{
  "d_model": 256,
  "n_kv_head": 2,
  "d_mlp": 768,
  "norm_eps": 1e-05,
  "attn_scale": 0.0884,
  "extras": ["capped logits"],
  "init": "normal",
  "lr": 0.00135,
  "lr_head": 0.0087,
  "warmup_steps": 457,
  "decay_fraction": 0.895,
  "final_lr_fraction": 0.0,
  "doc_mask": true,
  "steps": 3897,
  "dataset": "wikipedia_en"
}
Each number is 128 + 24 x the weight over its row's rms, rounded and kept within 0 to 255. Layers, rows and columns count from 0. Numbers have three digits each. The size before them is the row's rms in percent of the matrix's.

# layer 4 MLP down (transposed), 768x256, rms 0.0464, rows 710-767, columns 128-191
099:070175166174117154141131097140161175105135102142119118141103132164133127199180157155118140086170097097140141118130147112124119115177140133158154098098099117138131127138094117136100118100089119
104:176101101145120102112159108110129154057123117101148141120163135172128181137118135152127118134108119139124105120148160078055152107139165127084144114106160107131127120148100156123117120170144135
111:145125160140151083120134124112071136106173125069138083123127138144124140132143131121116119119115141081125084107102118119126121108125114095096107161116120143138146115191097091148132160101143112
088:133103176141149140127148146155150130111102148122083135154152165128142103180150129123177178097139113166106150155128128124122123121132119130122145078145113103157114100110127118145101173119130107
107:124115143108150146140141109112118117073113140124154118102135150141110157111120098096146145129073146124150126145101119163127122151096103127105077115137097146124127140134144119115109107155159139
113:137100108128090127144120159172109180121106105093127172154129152082118115157110121108112102113115169116123100099132107115164160136138086135109116113116146128127143150096119116117145097160134113
092:174109075081088129127112080161111165142138139133134116112123125133119148168118106123128095148159106134119165139092161111118145104144119192136095137142122137108135106132107112085125165123121142
091:137099107061149103125115148154115161125139129148131082177121121093153159128132138125114122111079105078082095130121152113101148119145065118138148130146133122177144114122128151138133101142136120
107:104136151113148118130153106129106149136150135125135116153126103114115106162131112085118110129111151138146144146159114122145103094128097109118152134096137168172145166153133119109143107119111131
083:087117114155151117117144183116123107164137148146166106148142148073114116131122099148165104122103110133135129130075113133132104154154131097137137134124151100119141183154152111116106078120092135
112:109101122148140121161102088132146128174124114096111098100097123135153123147087120160134133132143106157115157152098162176122124115104159107169200140139120129167140135126125148099137196117140133
100:092100151126158107113159157121160127041140139100075139158120125124113118136132105192145141152086155135125089113169127107108128114164092100110111118099145117150133129119101156129127143111115114
080:166145125138135095119125093078139112107175142172100125091147108084127142139150109123107101114111164144139121148110155137138142130138127123129131146134159134162077109162141164165142116163105119
097:125112157160165141155080137132159162141118146147114149133116124164087129105136082121106166120143118115120117119085125135153165107141131080112121152131156132132148091173137156110136093117119130
109:104130115116119162133131142143155155115127104131124126060133121128115102129127192116109121153113104147147146148118157147131123140115118115169104094115157077111159105184136134119156134156155118
129:093114148130131143086146169109138118139135147148102166112125119098112109120147088115150116144126161139131128132168116108111135179126105104104149083138135166136103125154150158145176132146166149
097:116121135138126106168157155118126123139072150139141148111082098118128047142155132104130126139138131140160102147136108113136135133155081120132148139134101129056118130143081138144133118088172116
107:133104112125118155160092158132136165117112067119131116099169136106138124122113151105097084131109155105134108119142120139119124120102138096120102112137132124181148133120076151095151090151163126
102:096119140147144114118120137115201145085149123106102125106105155105112118150161146165159152131175135125178108113136146124092109133113138099144128171094144117158112139152108137164137127118115149
070:061123127113105132163136120141139084140105098130139137099141086109129103125125138122107098145169110162143089124082122123176122128153122173130100110126104101145126142098111177170179114096141143
067:101092066150148153120156142137111134119152167149142110132096126136094100121136109126154126180150131132137113130096103098157117160138117153094139153114123110152084170167170118110111177145160140
102:135113171154108095095124119119119169135130131163145130076121126138111127115145162172130164119110145144107167121097124122162122130134112078162131158080114151136088083152116134142084119138113189
092:118120132153136111126152078129134185139146131133110090129145135131164109090150110140119099119133122129093112115129131193124176092126133077124120053106145138135119149159109208119136088128121126
127:115136150115120124132137119111048116146145140136165090082127095119110110129156181129118132103121131140154151102114106149149106094142155157125129139119151114157103094097150134111149123162125101
103:086102175108112159092163136155107149124134115145135107167118159148092099121114145151122125092182127112090124096138156154101095121148132126090106146163118115102096139115155123092101138098113141
090:112127066114098140123116101145099128159162155115118086101112136123139170128119114126129110112117115101144140097125137096155114159122138123094195129144135152103164076107114130136180183161160105
116:130142084151142153121113133102096165149133151132107143154111134123119135114136098067196138180107103150104140169105110145154125106170146142130122145092151081107150138124131157144128100101132145
104:149167109140127170102108134180134113109151151122138086080119155122074138139087081104115108117123138091124138090147126125090136141161113109112125132109129147113149122169132132134145125103095100
097:166145142125100162173142110159105105135118104117070108145098146099158113133113127118106116119157122164137117139171116105173085139117140156186105103154129107140140141143097074161097147123143088
113:132150188140176158146127141159117131139118131173123144128100173153152117095118122139115131109140138160170153074117107177112129137141151152146125118131133077078132115083152077130114105142158115
105:131077132128127142124110101147099093094167166149128090144108117101114094146138115130151197116122133092080122131112101107104115090148088131127122141135139127187110145191157142092155148165132134
097:106112141188175150147128113137124138106117152113107134137117122150145121082143102104133131114107095130109120159161148145124157106112136194141130115143126107108121114153136099155147125150123113
112:140138154136128191155145122133116091125096130136140138122137076134142118157099119107155150084097114115136144147133117135100150091106115176100149172126144118163116079145160177128147118121101129
101:122100136124137113115159157108097149108106127132154105110115086124159125152140141119102141174091115126137117120153148149119111127135137171136099107112130136167136145145175132092165168142137140
092:104139131093097115118154130119127162145105131097109180100166138096170130117090133110124120082117072117160108084182094121130152143092131151171126135099100139150148159182102084124152131150134123
093:151114161103134137143118143130098165133140159127127132108100128115116150127127138124132126105132107095097100095152130166131144097118110095127143119139136137087137131141132210151171128134159164
074:141101141096157140113168115128124154109147165134131114144096163145071155109110140139141165104132134099111133125031100095127120112138129114125131187131101129103097112132160144111147089111092117
093:138144109073141160152138139151084124111139163150105152123141140103165142175148160125144132127151070123108112151027112105126138156139088135119161146151158124118101140125154120120108152085143146
103:128104125112137121144135141131111152084127145120125128134102075120143159156118136133124110124121141145117110123145152150115143134103134083159113145123126132124151120086138062113122141101111146
096:089116079144147118142115136121144140130133126081166136116139133098127100121148135113131139092146172113097169113112144127161151103107127091151110119112146117131134162091156128124101153134122117
092:057173117130199128111117104091062088157108177168124161104150134113133104145100035149146136124140126106140110157098156147117117138148140141171131147161101121125111119165111122129162126101146111
109:114095120120107089157107095122095147116122124120128176113173131137091097137148171129130152120131136144084132113150098112116101119140146141097119137191119139128087113114164131092110137134113127
089:110085093142118145159132119135121086155109141150109150139156091157130118133169121120114145148128115108114111142088118123183140082107139114163149130118115168158139148128142146112097164141142131
072:116111147135186113134142121130168145127143166111130152098124141082104132150137128141132155134089109139098148157116132126136115126130127100115131129144180151130134118158151159094132195121068084
114:082105104134140131132111141145108104163135119111168134120104126154181053148143102145146110124175122168122101114147140110183159142110128162141173100097147125138137134108180117116152126088166118
100:129124154181130101140129112124135160088132167169082138132103114140111109151165139128151160130133182111136071111081145127098104177121126119119126159125129127117065106096129138137091154112144154
104:100082096102107096161113150132140145139170129097151092166153123113142115180130161116109144122143133158156114124136135094128113132132100129115136155104161152135173096151123155079138129153107126
097:077130117115128129115089148134165173178164134111130154175140113111139133148106178129130101120140100107109108164110080072106192107116078098143106129121102126115138115157164122102128113088119151
099:108132102119148123102171150108091154139112126150150167144150131118121084084123137163145140111099138170105092152132119134126095095152114109127164120145121132109104149119126120123108138122126125
083:068114112113106113170110138134147192140095134140128137148165131103122110116144118090115145105126127107107083062116128142143116134123137146104166096115129116128118127178120151091114123099090123
105:152107108138183166122097144125132145135149133103118134118140111151101090173155124096139122138133148113114131153124172143150129097107093097161111105130106109181122119161126155151122120136126146
128:128166127162150148154140135115086081127077138128076142076125134124136125130141142142125089106150124124166155113137117121120151129111142153126135163131123131118120116118108124104170103122123140
094:123132127151129134150159097126107150125130100116167110115118151166128213126126120100120103132151128116142139128134140149133125109153140109124149137089088134114180122161093169135135150113166106
087:110126160171131115122130139127155153124138129082145127134135177119149143124109098129128160116097133139147134143037117117110176153131142090107116131120162115160115122119144135110137102155121125
094:098099104117127118139098142143163139130153113098137141121144131110130131128126106110085135152146105173158123159113103098138172114122073131128173110086087123121108086143161127104129089110128135
097:178170126174131166179127104118118111142131083133121142128110107110145098148135152162083115127127105153128175089139125155139136129121135132156121115092131161088156109117109132121139112148087136
123:143153138135125144169136155169147101155101132132132139101107148176148160130121120115086115124137140139130110123155146142123098113092143119079148118149150153104167081128153174123144048105108108
099:137128139168098151115104126140144134127131124150147111145101106111129122135060153109148159122133102143157155129118155146072127112117121136129144112124135120150117118095107109187125128096133116
# layer 4 MLP up, 768x256, rms 0.0659, rows 711-767, columns 128-191
095:114118140106143140157098118131166103152145126127102121141131100141126138136105143130113139129112107112111085140162132132099112116113106151153131147136111142107131130142098085120105126135172104
098:119114096114141145135139136119137116147107096094147125101109146152176094103113152111151119130127140136170099075123128161126142130098180132151083087114099115136150101115134141173138108172105150
094:140099110116155139135135098108120125125117111126150089146121156110112057074113124138112110100157096092105135142129115100135164179149113125128117151149160139155110105114143134173150107124096101
108:125154142114138123121118167095126083140083142124139075148100102137151133099140154148161117119110152105148119077123118112082161106105164129125134161148115130108156209116137117148097115178152144
107:126158139079162071129128128115132117142114130111129123166167131140109116089156109150089179123133142110132141145127146172100111118127148157136156122107095158102144117112140128139111149113116078
107:123105123147138129124090147123127147159097129123129124152149082144112129099158138134087113093113150115130106132147134125141148186117148156087164107145133141110146126108112117098127111119169120
095:149108137135123122124095126148078094145060135111120137121133149137137129134133100089119131145143178153148101125148164151143137152127144178149124097117131107098131124109099124116122078172134097
108:156131109082147171150102141113159162110125117121133137113153140133111127151180187153105111132105133185112138093140127122110119114110110138151119148168119148123124156075127134147079163135164118
093:130149124148098102105111103110157107113123124108088144115129084151099136157101135167096144134109127141131165132133148113125143131123177158133139143117115179096176105142095126124121141160171101
098:142157128105180112131118095147101156148112129124129131146119150115099147125152133116098185115125115113146099167114092112088129096140088111173116174143111150091113126125112129149106124132158134
101:143148121150142130127119142100153073114112139119142084108129139167148109068129166143148124126097141141132116066128110127111141178134175122147155125075131117137139146144142080132127112124149094
100:143134139144143132152105142132110121134126124102129122209097149128145135087131121113130114122144140136113106109142113115151131116108138123114152144110135158104124113118139106122104110144192103
099:146157097127197111128151117118074096160152128127137107088161109130105119128143158142140133109123162150111153094118097135059101123138175146132126153090152161173103161133123099157110155087104133
100:114124136127137151121161123159128104126100131143163114111134128159127134144088120119141143083104152134120132141132147126127108158134126149176134088123161166128128154115103088158091138113148080
113:174135109126128134111107166121132134122126129099152154157131106136088126144137141151125117077157132137180138158162131122108130183152114093129117100139133195113137144077155140128117147193190150
092:133101141102158101088089146139118148161127119110168123176143170140117113128119127128097100094133129153159111114123135110141090111101137130150151146143119107125158175108159146156093081123155181
096:124145141133152122105124131072114086164121143114104132122133101130105122094171095177126165131126144120149099156138130159100140157132168174170173129127096119087134118090113116109110168101109076
104:133119131126128141140116137156098103132115114126150108151110124143131135126100146136116101123170118135127154130148128114160121110106181154169134070157141117124164123112115114151133047135147068
076:129144112081158149124104094112132122129135138054125124132126130136118124130157134168123142123130147119135115116132098097132133143145095126154150141147098135140116125127141116144093125136125132
083:111135095107086111089123116130111131169096097113135187131180104140109141140125147095098124133130102113125099167123115161110121111085149123158127132135144176182155108121127116191104123117129068
094:140123141129163155107136111104122157112159117106125127166123137144103125127168116179071161117194107119116130118126143116111113123161131133147117157123171102127168187089164138139141138117119129
087:128135158106108168140130107114133149174128091129135156140112123141136130171129146173127165116113133111173141159127148131114166145106102132121169157121110110129145135141086111121140180145168118
119:120142139097132126158153100123103113123144131130154130155179112176184120080089130123110136087113126115118121151145100135104111107148100171191149149116121144129121150122140096130117159121129084
105:158111098092121158161120160169129125112133130124160108139112155136112104130144078093127139157081190154138113139139115118095135105128082114133101090152106099129153110143136151133099119136132126
098:140101145126130085132101122124129088102083135090157142093142137128101094119146125138098096129139132141138160113154142112122138158065155197163171093128121117117140122131124161096119061154200132
109:157084167099148112151090110152153118149127122119151127139159118124125142135148140130107118105156121131199126115147129126134114113100100130153099108153168144121129143071184120098121119130170139
105:134178118146140109118115122110107061139059106126222134108115099156139117059125131141115094122100157130169148091133145166137174126126188119127126131173105105146127125117109119144078095173115111
105:150127128112118075104098172134156129120114146149122089088178105147162105095122190172119126130111091113120158099134166139043109136094143110124159148130138141122163144123138110114155130183086115
099:138144131094128133136126129100145141123121140112144140177144164121193131164127115143124088113097079116148099144151119097138139144110093140119138102161133087132129173072151124121133140130141147
094:129146100150133186136151124141127126131159088142151124134097156114123112116172133147118119087115147149182131101143088109119140187147086087105122103101074100121120154099101125186142128144170162
091:139107089152110144095138172119135122140138124136176115120181139140135113170149125130102108129148122130082142065133122165134108139129127098085119154164159160210158139122164149134116140130078135
109:131160112147152143135138105105121089121108107110118137114119134123114112171145107135117102069141127121127157132151110125117118115130109141164112116119103120122170134089112081123118128119151119
107:110165091070112133119131174105109114164179112129111138152152120140134141142130140108137141115138128113147122137139073130120117130113128121126123160104100155081116113112097096141109142111144085
100:141130091157161162160117090135155076089098135142140162128131154136110132137125153107132148117146060155120112083159132108088088114149140140149109135105101104142145129167154121156094147166089123
104:161176132139142148155093129124140119162109126127131120120166115145146140106128129176077134095111110114162117128148117146125149140131193128104114150125114149114113157123127103117116160170160115
077:134133113115114146165115128144118107179136122101090058134130146137091127138156104102119131123090124172128116113113149106087146137166145148168159115132148122168156117149062103153100141164158116
093:120145099141102157094133143130136158151115027129158101139132153133125131145116148111098140135152139142137134098124121121139131162133146117134119072138142159133172163088201119170128121175151161
097:155108113118159101110059116078175134126148131105129149119158121152110144138171113132116139141125154087126093102142112162081095118130124147149161112125110114106163181136165126096117133164118137
103:142169150147166137128161120083147152125117079116154136104126084131101119080144147149148088118178152157126118139133146180141074150122179131107116136158127135110151101101101161082102112129107134
107:141137142105085130114164144164135157135129116103134094151186069151141145190157151148098126142114152108137093098131164121154152131098129172106120082136149118133165085080142156136138108185118123
109:122142143127158133148129134121091102150124115118100124126136111126158116102105192128126172133168083147179143126132118121127123126089126127147151109132171101130115109130163123122102120140132114
090:161114086162136125121127149108139131149111077121170141141187147151132090172135114128119132135180100132180104159138136095121117144135083093109080160151133134160147123109114133147126129155102121
072:134150125116108110125172139115150165112147101122126117161156160135134131114144110123091154127175163127161145115113097164104158125133115177139159135096121108147090108172082126167124105102150135
107:153131105154122128120112113132082089181130127123149087147169117155128108121156109123104097106160131163145119106141139132116159139087142157162125108125152136107123146098131129126105078145173123
100:152126114144128149122110172140131108125122129123190120090145106137144147145100140137133095157153136162151144074133143129125144158112145122134134073143155129143178149143141104143124101124142131
105:139095145163140151098162112083105109109055103122182141107127141133158117119139117110108094158121141120152153108143127159143138158130208170166101068145169086111133123116129096154105106134126070
093:138135143153124135140163150097126147123144147083132112189092145135150114169132119115141139102107132098134125118131152150121148167136167141091117127125170136125130146120102087140129170156125151
109:150099113165133135129123087139090116123165093112133173130090117133128109113122092104158139105151108157135156169150107120139107118138120120157152112096098163101083146126096147133117096140161110
093:166119089128156121132132165121116065192139116129145106151120090128113107098138131144154137116158145126132138179120147156076113110118138085162116167140094145095117120150115120119135139177168156
106:128151099089136130114181129131101134110089174131185097112143142163156152112084172100133136122132152125140069108135114137136141143131154129094142117145112102089122114118142089120120097127129104
112:124106096139182130148110113096143097116133122124141096123142103112143123110137160186086126086173130169165123099130105156110101115148133103159099143102108140117135144090128118161116133137157173
087:119081139116107127126095174140114087153135151114119126126106129134161119168115108128102167138115079101103134128161112107137133159108118181135097108115157092112162113141137123100140100125140103
095:148116097103127142157093133134135109129129081130116125098181125150154140107147161128156146129133156104154080078127107149089124118135108108171099116112112121172136095134144137128135130167169127
093:141129139109129143101166111099153118106120119110136185103087131148130100153112152125132104136085129100146149086146095125110155132138215148169099072131101088119165114122136118155136132163131108
090:140114093136111162172140162065134099152145112128125081137168138118128091121115143106121122142113145156143127120140094137143092123108120148137110110116106105161147140120100140162129109122115128
117:140103122131138133146119124146164096143123132104104133145104128120121088104146169092137114131160066125119146108141113089110124077084150170184091104133128128118110120168125134168107052118144115
102:124128149080154137136150093153102154150081136083124135174079149123109179135131079126146075124125117150142145107135131149108111122117163187139139149140168119113138164169117123109107091162125148